Each number is 200 + 30 x the weight over its row's rms, rounded and kept within 0 to 999. Layers, rows and columns count from 0. The size before them is the row's rms in percent of the matrix's.

# layer 2 MLP gate, 256x128, rms 0.19, rows 142-178, columns 64-127
098,235,202,221,180,221,172,193,202,181,215,216,243,214,157,203,159,199,177,197,132,209,191,212,273,227,275,252,203,194,212,182,256,130,168,203,201,186,204,209,195,126,184,152,205,199,181,207,183,170,232,160,179,188,255,194,211,188,181,209,175,217,265,235,188
111,175,245,144,192,258,189,194,172,219,235,226,239,181,257,181,194,195,240,220,173,245,227,152,170,233,203,239,180,209,140,177,150,246,182,243,178,209,217,209,188,230,223,198,172,241,195,146,183,179,252,226,169,258,161,218,212,196,167,202,200,151,200,233,186
102,211,204,209,218,140,245,219,233,226,238,188,198,185,210,171,137,221,182,180,189,188,215,128,201,166,208,199,227,184,198,190,178,224,205,203,160,230,199,180,183,115,173,248,227,228,218,241,163,195,193,209,212,209,203,225,169,169,181,216,177,225,188,204,226
106,230,185,177,224,193,223,228,187,196,197,169,216,199,199,206,246,211,276,172,199,232,176,227,143,152,228,231,229,186,149,219,161,149,154,224,177,180,186,200,211,162,167,198,195,191,183,212,202,243,123,240,192,188,173,245,169,168,174,181,162,208,145,198,219
091,211,174,228,198,194,219,185,171,183,178,171,203,209,169,203,213,244,210,162,205,140,218,208,230,225,210,208,268,201,184,211,140,184,206,188,213,174,215,234,190,190,250,194,209,205,190,221,272,181,180,137,160,195,231,242,266,250,198,170,236,221,200,173,282
094,167,157,201,218,223,215,187,180,271,188,172,225,187,177,171,202,226,244,246,160,146,201,189,221,226,213,237,223,261,207,236,171,239,208,153,201,182,208,222,209,206,233,204,221,198,170,101,135,162,148,191,204,168,205,129,174,212,196,197,195,190,213,159,154
094,191,182,139,210,225,145,213,147,189,211,140,203,138,226,136,179,195,229,252,200,166,244,156,202,215,252,223,180,178,200,164,145,161,183,178,199,199,221,199,174,233,235,239,173,222,218,181,186,176,209,235,202,210,228,238,112,192,242,243,252,146,169,187,199
098,197,185,150,184,213,218,181,206,209,202,185,236,158,222,227,187,181,250,235,236,255,223,187,204,211,174,196,190,252,204,218,216,190,154,205,214,199,223,211,215,196,240,191,226,160,182,161,205,212,247,235,237,215,265,211,216,224,225,198,261,151,192,212,181
129,240,223,262,212,215,221,206,215,138,157,181,158,254,135,178,182,186,196,162,221,140,186,207,225,192,149,216,194,206,129,191,177,181,240,227,177,159,210,187,155,194,206,156,266,207,245,214,139,177,235,171,227,170,209,160,162,233,217,192,158,213,203,187,200
104,185,229,176,186,148,262,197,202,241,204,228,171,177,168,190,189,149,164,235,162,163,199,197,208,219,181,210,199,147,191,173,235,152,199,184,180,177,143,253,154,196,261,202,237,209,212,170,185,177,165,252,188,262,239,143,192,240,201,214,186,136,206,230,186
126,221,204,165,197,225,149,210,182,192,223,209,228,180,193,233,209,191,177,181,188,238,198,141,247,175,183,264,148,212,190,199,225,174,262,192,177,196,197,178,181,239,208,165,171,214,267,198,188,232,236,189,186,210,183,161,235,194,211,240,136,175,191,199,181
102,228,219,208,145,215,187,231,213,252,167,216,210,236,194,216,130,152,196,229,196,181,242,201,204,145,226,215,169,196,187,194,204,220,205,235,197,167,143,155,186,241,145,246,166,225,159,211,193,205,194,207,217,200,176,159,239,229,139,229,238,167,143,251,196
097,210,226,159,202,232,188,222,162,197,258,180,171,169,271,178,184,209,205,178,221,229,232,170,194,221,196,237,220,216,207,266,212,192,160,127,175,206,216,232,260,214,233,197,177,185,160,222,211,158,212,193,189,234,212,168,135,177,218,176,217,142,139,221,205
099,223,187,174,234,178,231,217,190,210,194,204,203,201,188,146,200,217,211,212,185,180,226,200,182,219,156,238,209,158,198,290,181,225,212,264,305,174,196,193,178,208,205,208,185,221,181,179,224,239,174,229,145,189,134,173,161,175,244,211,192,237,123,212,196
106,247,203,209,208,224,182,147,216,203,205,196,208,208,221,181,221,181,200,271,220,187,202,230,235,134,192,232,141,155,180,221,175,176,176,220,232,222,251,132,210,199,200,159,167,223,256,218,201,200,238,259,159,237,221,193,167,223,172,177,229,140,178,166,229
109,145,204,185,220,143,225,198,255,198,236,197,234,214,230,200,193,194,170,209,185,237,270,190,190,202,215,208,208,252,172,150,162,210,138,219,196,166,180,224,200,193,219,249,209,173,210,146,205,204,187,208,225,161,231,167,248,147,183,224,241,195,267,182,158
099,212,227,235,175,153,209,185,241,162,199,249,207,225,209,212,222,168,177,241,216,175,164,225,156,225,223,239,181,181,219,155,162,192,211,228,260,215,191,276,201,220,181,179,196,189,223,198,184,218,175,181,245,174,193,163,171,220,182,213,221,170,263,185,239
103,195,267,219,218,221,162,159,236,193,210,225,213,215,236,239,192,172,252,225,232,193,239,209,209,239,194,235,192,170,169,219,205,212,192,212,199,151,229,255,187,168,194,202,228,184,173,238,164,257,157,222,208,212,189,202,134,198,197,238,190,148,234,175,177
097,253,198,232,183,215,239,190,181,237,194,206,206,227,189,190,202,187,246,174,203,231,218,213,245,189,219,214,188,208,187,156,204,239,244,141,242,168,131,152,181,233,151,208,180,225,215,213,177,235,188,210,165,220,153,211,201,207,276,178,168,205,138,215,167
113,168,159,153,262,202,200,175,148,87,186,167,173,210,177,187,210,176,205,164,208,206,152,209,210,232,183,191,232,180,249,198,199,229,168,208,238,220,179,200,221,254,209,160,221,243,207,197,199,201,225,176,190,171,262,148,142,188,186,175,210,193,200,195,104
098,216,180,189,229,184,259,208,169,122,224,243,198,209,239,180,200,208,185,176,185,214,161,168,203,210,254,207,216,197,212,128,237,172,193,180,184,211,231,184,140,236,200,216,189,165,242,183,249,198,239,187,176,167,164,189,240,183,161,213,167,216,144,210,230
100,214,273,169,174,205,247,189,160,216,248,234,189,213,190,177,216,237,171,182,147,146,236,238,213,248,188,188,174,207,170,240,162,137,202,237,193,159,210,161,220,158,190,188,214,218,211,222,206,211,162,183,261,204,171,198,196,237,194,170,215,174,183,195,150
096,246,194,162,183,239,178,273,210,230,226,200,228,212,168,195,247,192,169,211,209,191,177,133,215,142,241,206,218,202,145,224,183,163,204,202,188,138,235,210,140,234,172,149,179,193,191,165,200,195,191,212,203,149,229,192,206,179,166,241,206,201,221,212,169
096,124,194,154,232,210,209,230,184,195,199,188,175,197,213,181,173,195,196,158,246,218,177,180,195,198,234,195,186,185,207,187,257,210,230,186,209,221,236,202,174,147,180,259,191,173,173,215,212,153,147,182,197,199,273,201,223,245,147,216,248,183,211,241,235
084,137,141,154,169,182,150,197,175,190,171,186,216,192,256,182,157,187,217,194,196,203,184,177,227,201,187,179,237,185,184,248,278,249,173,237,180,198,170,217,223,209,157,191,166,158,133,209,200,245,222,245,233,220,172,188,230,201,183,190,223,144,178,199,202
094,197,224,206,191,229,202,236,235,212,208,184,211,212,184,193,170,263,168,172,212,189,214,160,217,217,179,205,231,189,202,177,107,216,161,226,204,238,275,226,193,218,214,244,206,210,232,198,200,207,179,207,224,169,203,214,140,219,179,217,166,131,258,172,200
110,176,145,186,198,232,192,163,187,190,227,194,248,207,178,216,225,237,207,166,221,228,170,212,172,168,178,259,208,164,160,185,191,227,216,242,156,248,195,217,184,249,178,175,208,178,181,231,194,188,258,197,248,231,213,213,186,212,177,208,182,173,169,184,198
085,245,207,202,234,185,199,224,177,219,165,223,173,238,171,180,221,198,207,179,144,160,181,174,178,223,190,204,232,205,238,188,168,157,159,254,176,140,193,257,141,165,187,223,184,168,200,226,211,256,174,227,192,208,192,179,201,194,229,176,166,242,174,176,171
091,160,173,196,210,184,208,216,182,195,139,254,210,206,162,181,217,201,253,215,181,212,206,168,157,183,213,226,188,213,209,205,207,193,195,158,236,196,145,208,262,213,279,255,191,187,193,212,275,225,237,168,229,200,191,191,198,254,184,229,187,203,194,226,186
088,255,195,217,238,192,176,168,248,216,227,183,242,192,201,219,257,275,173,179,200,216,235,206,221,186,176,267,205,202,197,168,212,126,183,161,197,180,217,248,225,191,171,220,191,214,220,227,254,195,222,218,198,264,154,196,204,181,215,158,209,161,138,170,177
091,252,188,140,192,211,214,205,188,216,227,215,168,214,233,199,190,238,192,155,192,232,199,198,194,241,205,254,165,222,184,207,197,203,229,263,225,205,224,194,240,210,184,214,161,207,134,185,207,243,239,176,185,228,171,173,191,205,196,208,141,212,212,233,211
117,238,225,220,214,215,210,177,180,181,187,201,223,244,219,146,215,149,172,223,209,233,182,158,196,231,230,229,186,167,209,127,166,196,212,207,203,210,207,238,192,218,164,186,190,196,244,154,216,194,208,196,138,234,186,190,218,197,157,161,163,210,176,171,201
096,174,173,253,199,264,204,223,217,208,187,194,173,226,168,214,238,229,179,188,264,191,195,190,179,222,184,205,206,215,190,253,201,273,224,237,232,160,223,209,190,232,184,217,211,224,203,227,180,172,170,219,206,215,234,198,205,163,231,236,192,247,158,252,226
098,171,214,167,156,192,237,218,183,199,199,237,137,250,180,184,192,226,157,245,112,190,208,181,173,189,235,177,232,176,250,212,175,198,189,191,219,194,216,219,233,201,203,251,200,221,219,228,217,193,184,203,136,180,262,175,214,225,133,165,215,208,171,202,196
103,198,204,238,183,254,200,181,238,154,207,255,156,192,214,252,176,193,206,183,185,225,161,193,139,238,203,214,252,179,159,189,187,247,191,247,150,262,217,193,161,131,182,205,226,224,219,212,153,251,198,208,212,194,247,196,242,209,221,195,196,247,212,208,164
095,149,210,227,222,144,214,142,185,160,176,235,176,179,212,225,216,164,222,172,256,220,176,180,266,172,178,226,203,176,185,211,146,182,201,179,193,216,172,197,234,205,208,209,194,238,239,185,218,189,198,187,203,218,217,170,235,178,239,233,194,206,205,224,184
093,219,201,186,212,187,200,242,203,162,237,159,235,199,209,144,209,194,171,213,192,165,219,200,196,201,204,250,191,175,190,245,171,212,128,196,207,161,205,212,174,199,191,229,208,205,177,222,173,189,227,218,178,251,187,145,195,236,211,294,176,205,153,215,189
# layer 2 MLP up, 256x128, rms 0.189, rows 142-177, columns 64-127
085,199,172,183,212,174,209,202,185,209,211,249,236,218,199,200,203,173,210,179,201,185,186,211,221,200,214,193,224,212,172,160,146,196,202,204,214,167,258,220,221,214,209,235,212,146,160,203,221,144,167,221,239,195,197,124,222,184,178,155,215,201,222,266,218
111,184,222,147,178,241,159,197,203,211,224,233,187,183,249,207,196,216,210,206,155,235,250,247,184,219,211,241,233,180,132,170,189,260,212,262,192,189,201,230,211,241,188,161,204,223,219,167,169,204,285,155,179,227,170,163,197,179,155,207,197,149,166,233,183
101,200,189,188,216,170,264,222,210,216,205,189,235,183,228,172,142,209,183,185,214,206,204,117,231,157,221,218,198,217,223,208,183,208,219,204,180,226,192,177,193,124,159,236,220,207,206,222,157,191,189,224,196,227,195,207,178,168,171,218,178,219,192,212,217
105,218,192,155,229,220,227,218,182,201,208,164,241,205,209,187,225,183,247,183,191,221,160,229,137,170,262,229,215,194,138,215,203,164,192,229,177,198,200,207,217,159,175,178,226,208,181,199,215,237,136,226,181,213,156,242,138,161,173,186,182,192,134,231,221
082,201,218,229,184,234,204,176,185,157,197,174,195,239,202,220,176,234,159,165,245,193,203,174,210,188,153,197,253,214,238,245,162,171,198,184,167,188,227,227,178,192,156,159,217,207,224,259,195,210,208,186,182,176,210,184,211,201,145,272,226,209,229,166,222
090,167,195,187,209,189,193,169,195,253,202,167,240,210,183,190,145,225,213,250,158,176,188,199,216,259,209,225,246,237,203,220,172,222,211,153,157,206,161,239,206,237,176,194,189,223,180,162,119,154,172,206,242,150,182,132,180,191,186,222,185,195,206,146,166
094,205,179,151,155,232,177,260,155,156,205,165,186,165,225,157,226,168,209,202,204,160,164,204,185,164,231,220,164,172,192,175,185,201,193,183,222,132,222,169,189,174,196,224,211,213,208,180,177,190,203,204,210,200,188,157,130,162,206,266,230,161,172,188,208
103,198,230,180,197,171,203,208,167,237,185,259,223,197,232,202,160,208,216,195,184,141,194,266,224,235,179,172,220,193,211,213,244,204,231,174,220,215,232,244,198,216,195,240,220,185,205,225,162,222,207,145,146,210,199,129,176,200,231,178,218,230,199,169,198
135,251,189,235,191,241,218,187,193,144,162,186,183,268,137,179,174,196,204,192,224,178,198,244,207,197,179,214,191,180,146,195,170,170,234,243,176,168,194,178,181,202,204,178,250,225,261,219,159,186,241,211,237,178,176,150,170,220,210,188,147,199,195,173,180
103,175,237,192,187,137,226,239,163,219,257,230,178,180,184,199,169,168,167,224,163,208,172,215,200,182,167,130,160,183,187,143,244,144,228,148,233,176,129,249,179,194,210,142,220,190,213,210,206,189,220,228,216,211,243,193,175,241,228,213,168,157,235,222,175
131,269,213,209,174,241,175,191,118,234,208,200,191,179,128,233,206,165,172,174,163,282,223,211,215,239,181,174,186,142,242,215,204,209,242,184,225,216,202,233,183,194,215,188,192,192,216,244,150,184,223,153,191,182,166,173,192,238,210,204,159,205,195,249,238
105,191,200,171,182,235,210,175,218,187,174,172,196,205,243,179,139,146,209,190,194,184,224,169,211,178,171,154,177,182,171,198,173,180,189,207,208,209,135,205,181,192,214,177,153,207,176,167,198,174,165,207,156,233,145,134,264,155,156,194,200,183,191,233,189
098,183,163,240,196,146,214,175,250,179,173,231,219,220,152,225,229,200,173,242,190,184,174,224,188,192,197,193,179,183,197,138,167,194,239,256,228,204,197,179,117,179,161,192,204,193,211,170,187,240,164,235,220,165,182,230,245,208,198,218,188,249,215,168,187
099,181,201,209,166,192,197,182,247,211,216,146,219,230,229,256,175,168,234,154,211,218,226,234,237,153,226,193,234,253,180,160,206,181,165,155,122,207,209,201,213,201,176,168,211,176,203,201,185,158,210,185,270,229,257,222,204,192,193,195,190,170,273,191,240
110,149,179,180,196,180,230,225,180,220,190,220,203,174,188,221,187,254,176,137,189,200,186,186,140,260,189,195,228,236,234,186,207,230,229,194,202,205,155,224,188,196,207,221,234,209,143,209,180,163,166,182,242,182,189,216,229,217,273,166,194,237,221,241,163
103,161,214,179,202,161,196,193,240,211,226,204,231,219,217,190,190,187,173,208,208,216,250,198,209,217,235,214,195,259,178,128,147,207,151,242,220,163,188,199,188,183,195,232,205,189,219,150,191,170,193,206,238,175,229,195,229,138,201,216,242,191,272,171,152
106,183,198,218,208,200,169,214,224,190,221,227,198,173,235,244,232,181,222,204,165,120,225,195,216,209,187,163,200,120,172,156,218,211,210,191,205,247,160,204,236,194,210,174,186,170,167,196,180,188,155,195,163,178,196,194,196,190,163,193,228,146,217,166,266
098,214,246,191,210,178,217,227,194,177,162,207,184,227,174,189,170,215,177,190,233,187,198,217,232,165,234,138,276,211,201,151,207,220,213,277,201,202,271,196,169,206,198,229,121,190,222,188,198,216,212,210,208,211,174,286,196,239,174,162,227,211,141,240,243
084,148,200,177,177,200,160,200,232,218,203,213,213,212,197,200,128,203,186,220,232,151,163,197,235,245,149,227,174,194,230,200,200,170,161,185,206,188,182,250,209,189,220,256,252,233,194,178,267,218,210,222,189,237,220,264,220,181,163,254,251,157,221,153,202
108,167,194,155,258,199,193,181,167,154,210,188,184,213,156,192,153,211,195,180,189,184,157,230,197,244,187,187,251,194,296,180,192,227,152,221,229,206,211,177,230,205,219,180,212,225,211,225,214,240,224,190,199,190,202,155,150,164,145,192,208,227,190,194,150
099,215,250,202,185,193,187,161,186,195,229,174,160,181,260,186,222,195,250,184,158,201,213,204,217,222,241,208,201,200,224,188,232,216,201,211,213,243,221,164,163,226,199,197,153,184,198,150,213,227,225,187,228,162,221,245,189,185,144,223,173,216,186,221,259
097,193,226,193,150,242,222,214,169,234,238,230,168,228,203,140,217,212,163,185,134,144,168,243,178,195,188,196,164,217,128,227,186,139,219,258,170,177,183,163,222,168,175,181,224,197,205,227,226,192,157,184,218,198,201,203,190,214,198,204,220,156,207,225,160
092,166,182,241,187,198,196,173,162,195,214,203,147,187,193,201,184,179,227,192,241,243,197,222,232,251,203,248,182,220,250,192,184,253,149,193,235,253,160,166,207,150,224,258,205,180,194,181,182,179,179,143,217,261,215,180,197,222,242,178,204,162,188,169,230
108,215,199,188,158,224,214,204,180,162,161,228,217,163,196,230,155,195,194,209,187,195,155,219,196,184,196,186,224,189,209,224,193,206,239,237,265,172,156,114,197,236,258,192,223,228,223,164,157,245,222,207,190,192,242,171,179,188,200,206,215,204,196,175,177
093,213,193,230,268,163,187,248,197,200,194,208,204,224,196,233,231,230,245,238,157,185,206,162,217,190,203,178,167,216,228,164,204,176,223,185,221,203,220,224,167,170,216,169,203,184,275,210,214,202,239,136,213,248,207,253,250,191,236,196,176,159,212,189,181
090,260,191,250,158,176,235,246,181,184,243,213,161,253,237,276,205,167,208,242,159,194,231,188,223,171,219,188,226,181,213,213,156,220,194,236,180,131,163,183,186,214,173,174,150,174,189,214,198,229,177,216,225,172,212,226,252,179,205,157,243,180,152,235,181
116,160,134,201,222,244,169,167,190,197,204,159,244,159,205,211,205,228,223,176,219,212,186,207,152,183,203,270,226,151,189,195,209,253,200,206,163,239,229,224,205,254,189,170,185,176,211,225,188,196,247,205,256,230,223,208,187,207,166,206,180,180,217,161,182
087,177,228,216,181,220,182,210,192,227,186,201,246,224,264,215,222,224,200,193,231,195,208,235,198,177,186,194,225,211,164,207,213,218,226,193,238,229,139,153,222,212,245,171,260,200,204,213,194,128,248,158,211,159,193,199,215,215,173,234,206,196,253,170,229
095,166,192,223,224,204,234,184,206,253,255,196,206,195,184,200,251,225,206,216,172,175,192,244,186,174,151,238,285,192,214,194,162,229,174,260,191,184,214,188,185,237,210,197,160,181,205,211,174,186,171,203,208,212,255,237,184,207,220,204,198,200,212,198,164
084,270,193,181,239,201,200,188,239,218,254,205,222,183,221,203,228,247,208,198,191,251,207,190,204,171,208,259,229,219,184,184,182,187,199,211,216,203,219,271,232,190,161,236,221,209,248,254,243,195,227,212,184,255,202,158,213,199,205,173,227,179,143,177,206
095,234,188,182,215,223,192,219,199,228,229,246,150,207,221,222,142,252,211,170,193,201,225,190,184,183,253,242,172,197,223,185,182,213,227,240,228,217,179,204,178,181,219,222,218,188,147,207,182,212,237,181,216,243,191,190,187,193,217,173,223,203,238,225,211
115,142,219,195,174,179,157,214,172,213,196,182,165,203,221,203,239,216,201,211,233,176,238,199,185,154,220,193,191,193,184,204,213,164,225,174,216,180,166,204,242,182,208,208,237,247,141,191,200,237,225,170,254,192,226,238,220,244,199,200,194,173,301,176,177
088,210,173,246,237,259,248,227,237,165,196,161,171,237,187,193,218,197,217,210,233,171,179,181,171,226,206,183,220,216,185,264,190,255,228,233,218,142,240,264,177,220,203,240,176,194,221,223,189,203,200,217,179,210,232,206,232,166,219,221,207,223,173,253,223
084,221,145,213,177,163,181,165,240,230,222,240,162,212,213,214,244,162,263,198,255,215,194,200,210,179,209,226,188,227,139,170,188,182,206,194,174,143,257,190,177,161,186,134,224,197,173,189,230,194,222,204,241,252,172,174,192,176,228,183,192,190,204,202,173
108,223,191,197,254,237,140,214,200,181,234,225,213,232,164,208,270,192,203,181,236,195,239,172,168,197,169,206,204,213,219,190,172,240,204,230,196,210,267,197,168,177,185,194,234,190,221,165,207,193,207,176,219,171,185,208,199,174,204,239,196,193,210,193,190
118,180,236,200,197,187,249,217,176,212,180,234,247,184,216,194,196,218,204,149,180,186,218,217,211,246,213,190,210,188,210,236,191,175,200,191,187,183,117,212,222,219,163,192,195,123,232,165,216,190,238,192,206,137,208,212,238,192,233,194,244,249,205,208,173
# layer 2 MLP down (transposed), 256x128, rms 0.172, rows 142-177, columns 64-127
095,209,209,200,199,190,200,209,213,172,232,193,221,275,143,172,196,178,183,154,181,205,228,258,209,216,245,165,249,198,141,229,191,228,207,183,206,175,209,241,227,131,187,158,172,206,197,186,214,200,174,186,186,181,227,187,225,179,166,166,191,201,256,275,200
107,223,228,172,189,219,188,204,210,210,206,161,271,208,191,166,162,189,166,213,232,178,162,256,148,167,180,108,215,201,187,200,215,176,223,195,208,238,183,167,188,202,146,221,200,208,183,188,231,194,175,239,209,185,185,229,254,194,187,206,159,132,200,208,237
101,257,193,158,249,219,223,207,269,246,211,166,215,230,233,182,140,201,203,186,198,202,209,255,203,175,171,165,160,211,193,211,195,167,206,193,181,201,262,225,190,132,173,205,218,222,181,202,188,201,225,216,218,222,199,182,195,271,152,223,227,237,199,172,192
106,201,175,240,189,208,161,212,154,212,165,172,217,210,205,196,219,207,232,187,203,165,151,208,148,133,244,230,233,216,152,161,160,156,172,239,190,167,185,225,202,205,222,219,169,191,195,187,214,203,163,206,184,153,179,260,164,212,159,151,183,177,232,217,189
093,208,211,214,177,159,165,191,169,215,216,135,180,187,209,224,207,184,165,182,204,169,200,215,205,197,187,174,226,204,203,249,149,171,186,160,209,218,149,202,184,228,205,165,200,210,171,200,235,160,265,179,159,211,185,236,291,216,202,217,183,136,187,205,219
096,187,173,191,211,176,181,177,203,188,230,201,155,199,252,235,200,143,257,185,163,190,157,185,192,249,176,195,227,185,191,254,193,171,212,226,205,251,197,246,155,199,156,194,204,195,245,146,124,163,175,210,191,204,220,173,232,145,217,238,198,172,215,188,133
100,174,177,186,189,217,140,226,139,159,159,147,161,191,224,127,237,208,186,266,211,185,193,203,168,230,236,200,211,180,246,165,173,208,165,176,207,179,229,261,189,221,213,261,169,184,178,221,157,240,194,236,205,201,242,203,176,218,229,226,212,206,194,153,215
099,220,191,150,168,221,187,215,196,161,151,167,252,178,159,190,183,166,243,166,204,245,229,227,208,184,221,207,205,230,205,202,255,196,185,182,202,163,164,173,192,180,277,147,203,203,188,177,212,191,213,206,216,195,243,212,224,184,225,213,219,188,193,195,194
118,181,250,183,185,182,220,188,235,196,224,205,200,199,192,220,215,196,194,221,177,179,216,156,156,197,205,150,201,224,193,137,160,225,233,131,208,231,239,209,147,217,162,225,223,207,177,195,204,253,174,223,252,161,214,184,201,115,230,203,205,197,196,185,175
096,200,181,175,192,161,198,232,189,248,183,181,199,200,152,171,199,212,164,224,196,200,173,238,180,201,166,165,209,187,246,182,142,179,182,186,180,195,169,260,184,167,220,192,226,180,168,201,166,216,166,241,172,171,216,198,179,212,265,193,188,168,220,283,212
122,151,185,149,201,206,154,194,213,224,165,198,193,241,230,174,199,157,178,186,217,173,220,209,195,178,197,191,190,254,221,208,197,216,226,172,226,192,211,164,197,208,188,222,222,204,183,190,198,237,170,177,184,192,222,188,222,206,236,241,186,220,232,184,156
099,163,178,241,237,183,222,226,251,176,200,203,198,171,170,188,158,199,177,194,239,176,214,178,257,241,228,142,208,201,226,139,248,164,234,175,130,238,155,179,162,216,202,218,243,204,196,192,183,224,174,245,227,195,222,145,214,171,231,213,278,213,131,213,185
098,195,172,183,195,181,213,173,177,213,203,194,225,177,107,207,245,220,242,251,177,187,165,179,207,207,221,257,219,175,169,166,222,222,221,235,194,212,157,164,161,183,169,239,188,213,216,194,141,189,181,252,228,212,180,259,239,229,188,201,221,219,248,238,240
097,227,226,209,236,179,181,159,234,190,183,186,209,204,227,285,131,178,245,194,175,218,222,270,223,180,171,225,206,268,245,188,184,195,175,178,209,136,178,238,245,157,162,225,189,192,188,150,156,195,233,194,220,210,197,153,196,209,179,227,183,171,245,214,242
098,170,202,213,171,222,234,203,186,200,209,210,172,192,147,253,155,245,203,224,186,214,204,191,186,256,219,219,246,237,169,156,198,169,157,210,228,196,170,219,206,212,143,270,211,164,271,171,189,190,196,173,246,152,162,208,239,168,201,179,206,210,170,176,172
098,229,155,147,203,218,266,200,234,159,206,173,224,167,174,214,214,242,202,220,246,214,212,237,244,188,232,222,226,208,158,196,224,218,184,190,215,172,159,188,204,151,220,208,203,225,269,197,213,227,217,184,205,159,245,199,215,193,249,278,201,198,275,184,207
105,204,250,212,237,223,182,290,182,167,226,165,211,219,235,226,235,149,170,158,240,165,220,234,195,160,144,187,180,162,168,152,184,231,227,256,224,226,192,189,197,210,165,174,208,214,195,220,202,176,221,182,171,196,201,219,145,191,166,214,219,190,197,153,235
111,228,233,225,214,206,155,185,247,205,183,189,185,231,209,224,199,174,220,216,205,196,232,208,171,247,196,244,189,187,211,192,211,213,224,148,193,177,230,228,194,182,189,194,210,198,203,250,157,180,161,214,163,224,202,157,163,164,225,202,204,190,218,213,135
097,220,213,140,212,202,217,185,186,188,183,218,217,203,250,224,193,154,154,180,176,237,221,203,210,167,198,223,221,181,153,221,189,156,222,209,212,187,241,200,226,168,210,215,229,222,213,245,263,203,250,216,176,223,250,181,216,206,146,226,214,201,172,190,253
107,144,199,156,279,206,219,176,208,174,189,221,212,194,198,135,186,189,216,158,167,246,176,205,263,251,181,161,229,155,242,198,218,196,170,225,247,218,156,171,191,258,201,174,176,208,193,197,233,222,185,149,197,153,211,221,160,172,166,148,225,194,220,188,161
094,179,244,195,215,155,155,150,181,226,214,206,135,180,252,173,188,211,241,179,183,199,197,189,226,200,203,220,191,214,218,173,217,185,209,155,183,277,243,148,185,238,183,219,189,227,185,203,227,237,224,238,242,211,151,261,171,198,177,230,154,258,207,212,238
105,200,242,231,187,209,245,240,126,251,217,229,190,217,231,180,170,236,146,185,142,179,212,189,237,206,169,162,117,211,163,230,165,162,192,179,208,192,201,181,200,123,186,204,215,159,205,226,175,196,152,216,238,189,167,162,234,196,176,156,180,185,191,190,214
094,161,216,244,225,186,179,172,230,188,187,256,146,159,192,200,222,197,206,166,226,210,193,201,224,245,209,216,144,184,175,220,226,222,190,162,218,253,220,198,153,183,160,216,208,221,201,227,152,201,233,174,187,241,226,205,230,189,193,162,175,187,214,224,246
105,245,238,220,161,186,205,192,189,171,207,241,215,177,180,225,228,224,211,250,202,216,165,178,205,155,203,233,216,219,185,233,188,188,209,229,202,144,210,131,186,279,190,208,225,253,218,150,136,217,194,194,179,136,253,203,236,162,243,160,172,193,183,184,184
088,196,258,209,199,219,189,217,218,229,214,184,210,138,220,230,218,224,179,200,214,262,210,221,187,183,181,198,207,190,178,189,143,136,213,211,186,206,231,203,262,251,202,183,177,192,206,199,193,184,229,259,163,176,235,189,210,258,214,198,141,226,182,199,205
089,264,160,238,174,154,251,187,179,176,233,207,193,245,185,223,200,175,249,229,196,193,201,175,195,173,238,217,184,181,160,180,233,198,241,226,207,134,175,180,152,224,175,179,179,153,181,208,232,202,231,185,225,186,218,226,192,178,173,165,214,195,189,233,217
102,265,231,161,205,153,201,201,234,186,216,215,191,192,221,190,214,216,191,162,161,203,206,210,258,171,187,235,248,173,181,229,184,220,189,170,207,179,226,220,146,213,208,203,219,218,146,192,229,212,161,250,231,184,196,174,185,270,125,204,172,234,153,186,206
089,164,240,204,189,257,194,209,214,206,155,233,200,222,233,238,241,159,222,213,162,198,181,189,148,193,180,230,198,248,218,198,205,181,255,190,240,195,130,160,200,160,237,195,229,231,234,208,206,182,213,203,222,172,187,208,175,222,167,237,162,224,229,192,184
091,263,189,165,158,228,194,191,193,195,184,211,250,155,190,237,153,154,215,161,240,232,221,195,182,235,204,248,239,204,199,120,274,149,201,211,219,166,206,175,184,176,185,186,228,173,157,212,193,203,217,209,197,240,195,183,184,238,210,130,176,215,227,209,190
090,228,208,233,222,215,174,185,211,231,204,171,195,145,225,218,202,239,210,202,223,228,237,238,191,192,178,208,168,235,190,170,246,230,186,174,201,164,160,187,235,147,170,216,191,162,170,202,266,191,250,214,223,234,107,185,198,217,231,176,205,148,160,218,198
094,169,180,173,206,218,192,233,225,198,197,189,137,185,245,190,165,236,208,208,233,191,232,217,166,242,227,227,145,229,256,229,192,183,239,260,232,248,171,187,241,213,231,219,200,181,149,168,186,216,244,157,165,220,189,206,226,229,186,177,154,224,217,226,238
112,167,204,240,208,205,201,238,225,196,188,175,196,158,207,217,168,224,215,190,163,218,241,222,168,160,136,187,183,183,217,253,183,203,202,221,182,172,243,189,145,208,220,208,199,150,196,209,225,249,240,232,193,180,190,166,155,194,133,194,202,180,190,231,186
097,239,251,229,203,226,232,201,150,204,200,205,203,170,217,217,227,219,178,158,205,176,217,271,172,178,242,213,191,214,167,200,198,179,173,207,156,153,201,171,204,243,213,180,195,185,236,203,198,186,165,224,217,205,243,227,175,183,164,197,169,210,111,208,183
096,242,165,230,278,184,185,143,245,213,183,153,229,162,258,250,207,200,208,185,231,231,159,177,205,257,152,224,122,187,198,231,217,190,172,189,204,215,222,210,209,175,200,147,208,156,153,206,202,253,183,187,257,205,180,221,196,181,181,223,175,177,209,226,164
102,208,202,206,201,172,191,199,173,237,253,201,203,203,201,193,240,177,194,122,215,255,226,196,242,174,168,193,238,196,211,194,161,196,186,211,184,175,154,239,156,230,206,237,207,228,188,159,226,171,138,169,231,189,153,211,202,182,161,262,170,130,197,161,184
115,187,169,183,203,218,171,179,213,227,202,196,150,225,173,209,224,195,203,254,240,217,217,217,171,184,182,172,197,202,161,182,216,212,175,203,221,194,271,160,198,198,235,205,195,252,171,240,192,214,186,202,183,261,191,162,199,180,190,237,209,175,205,170,186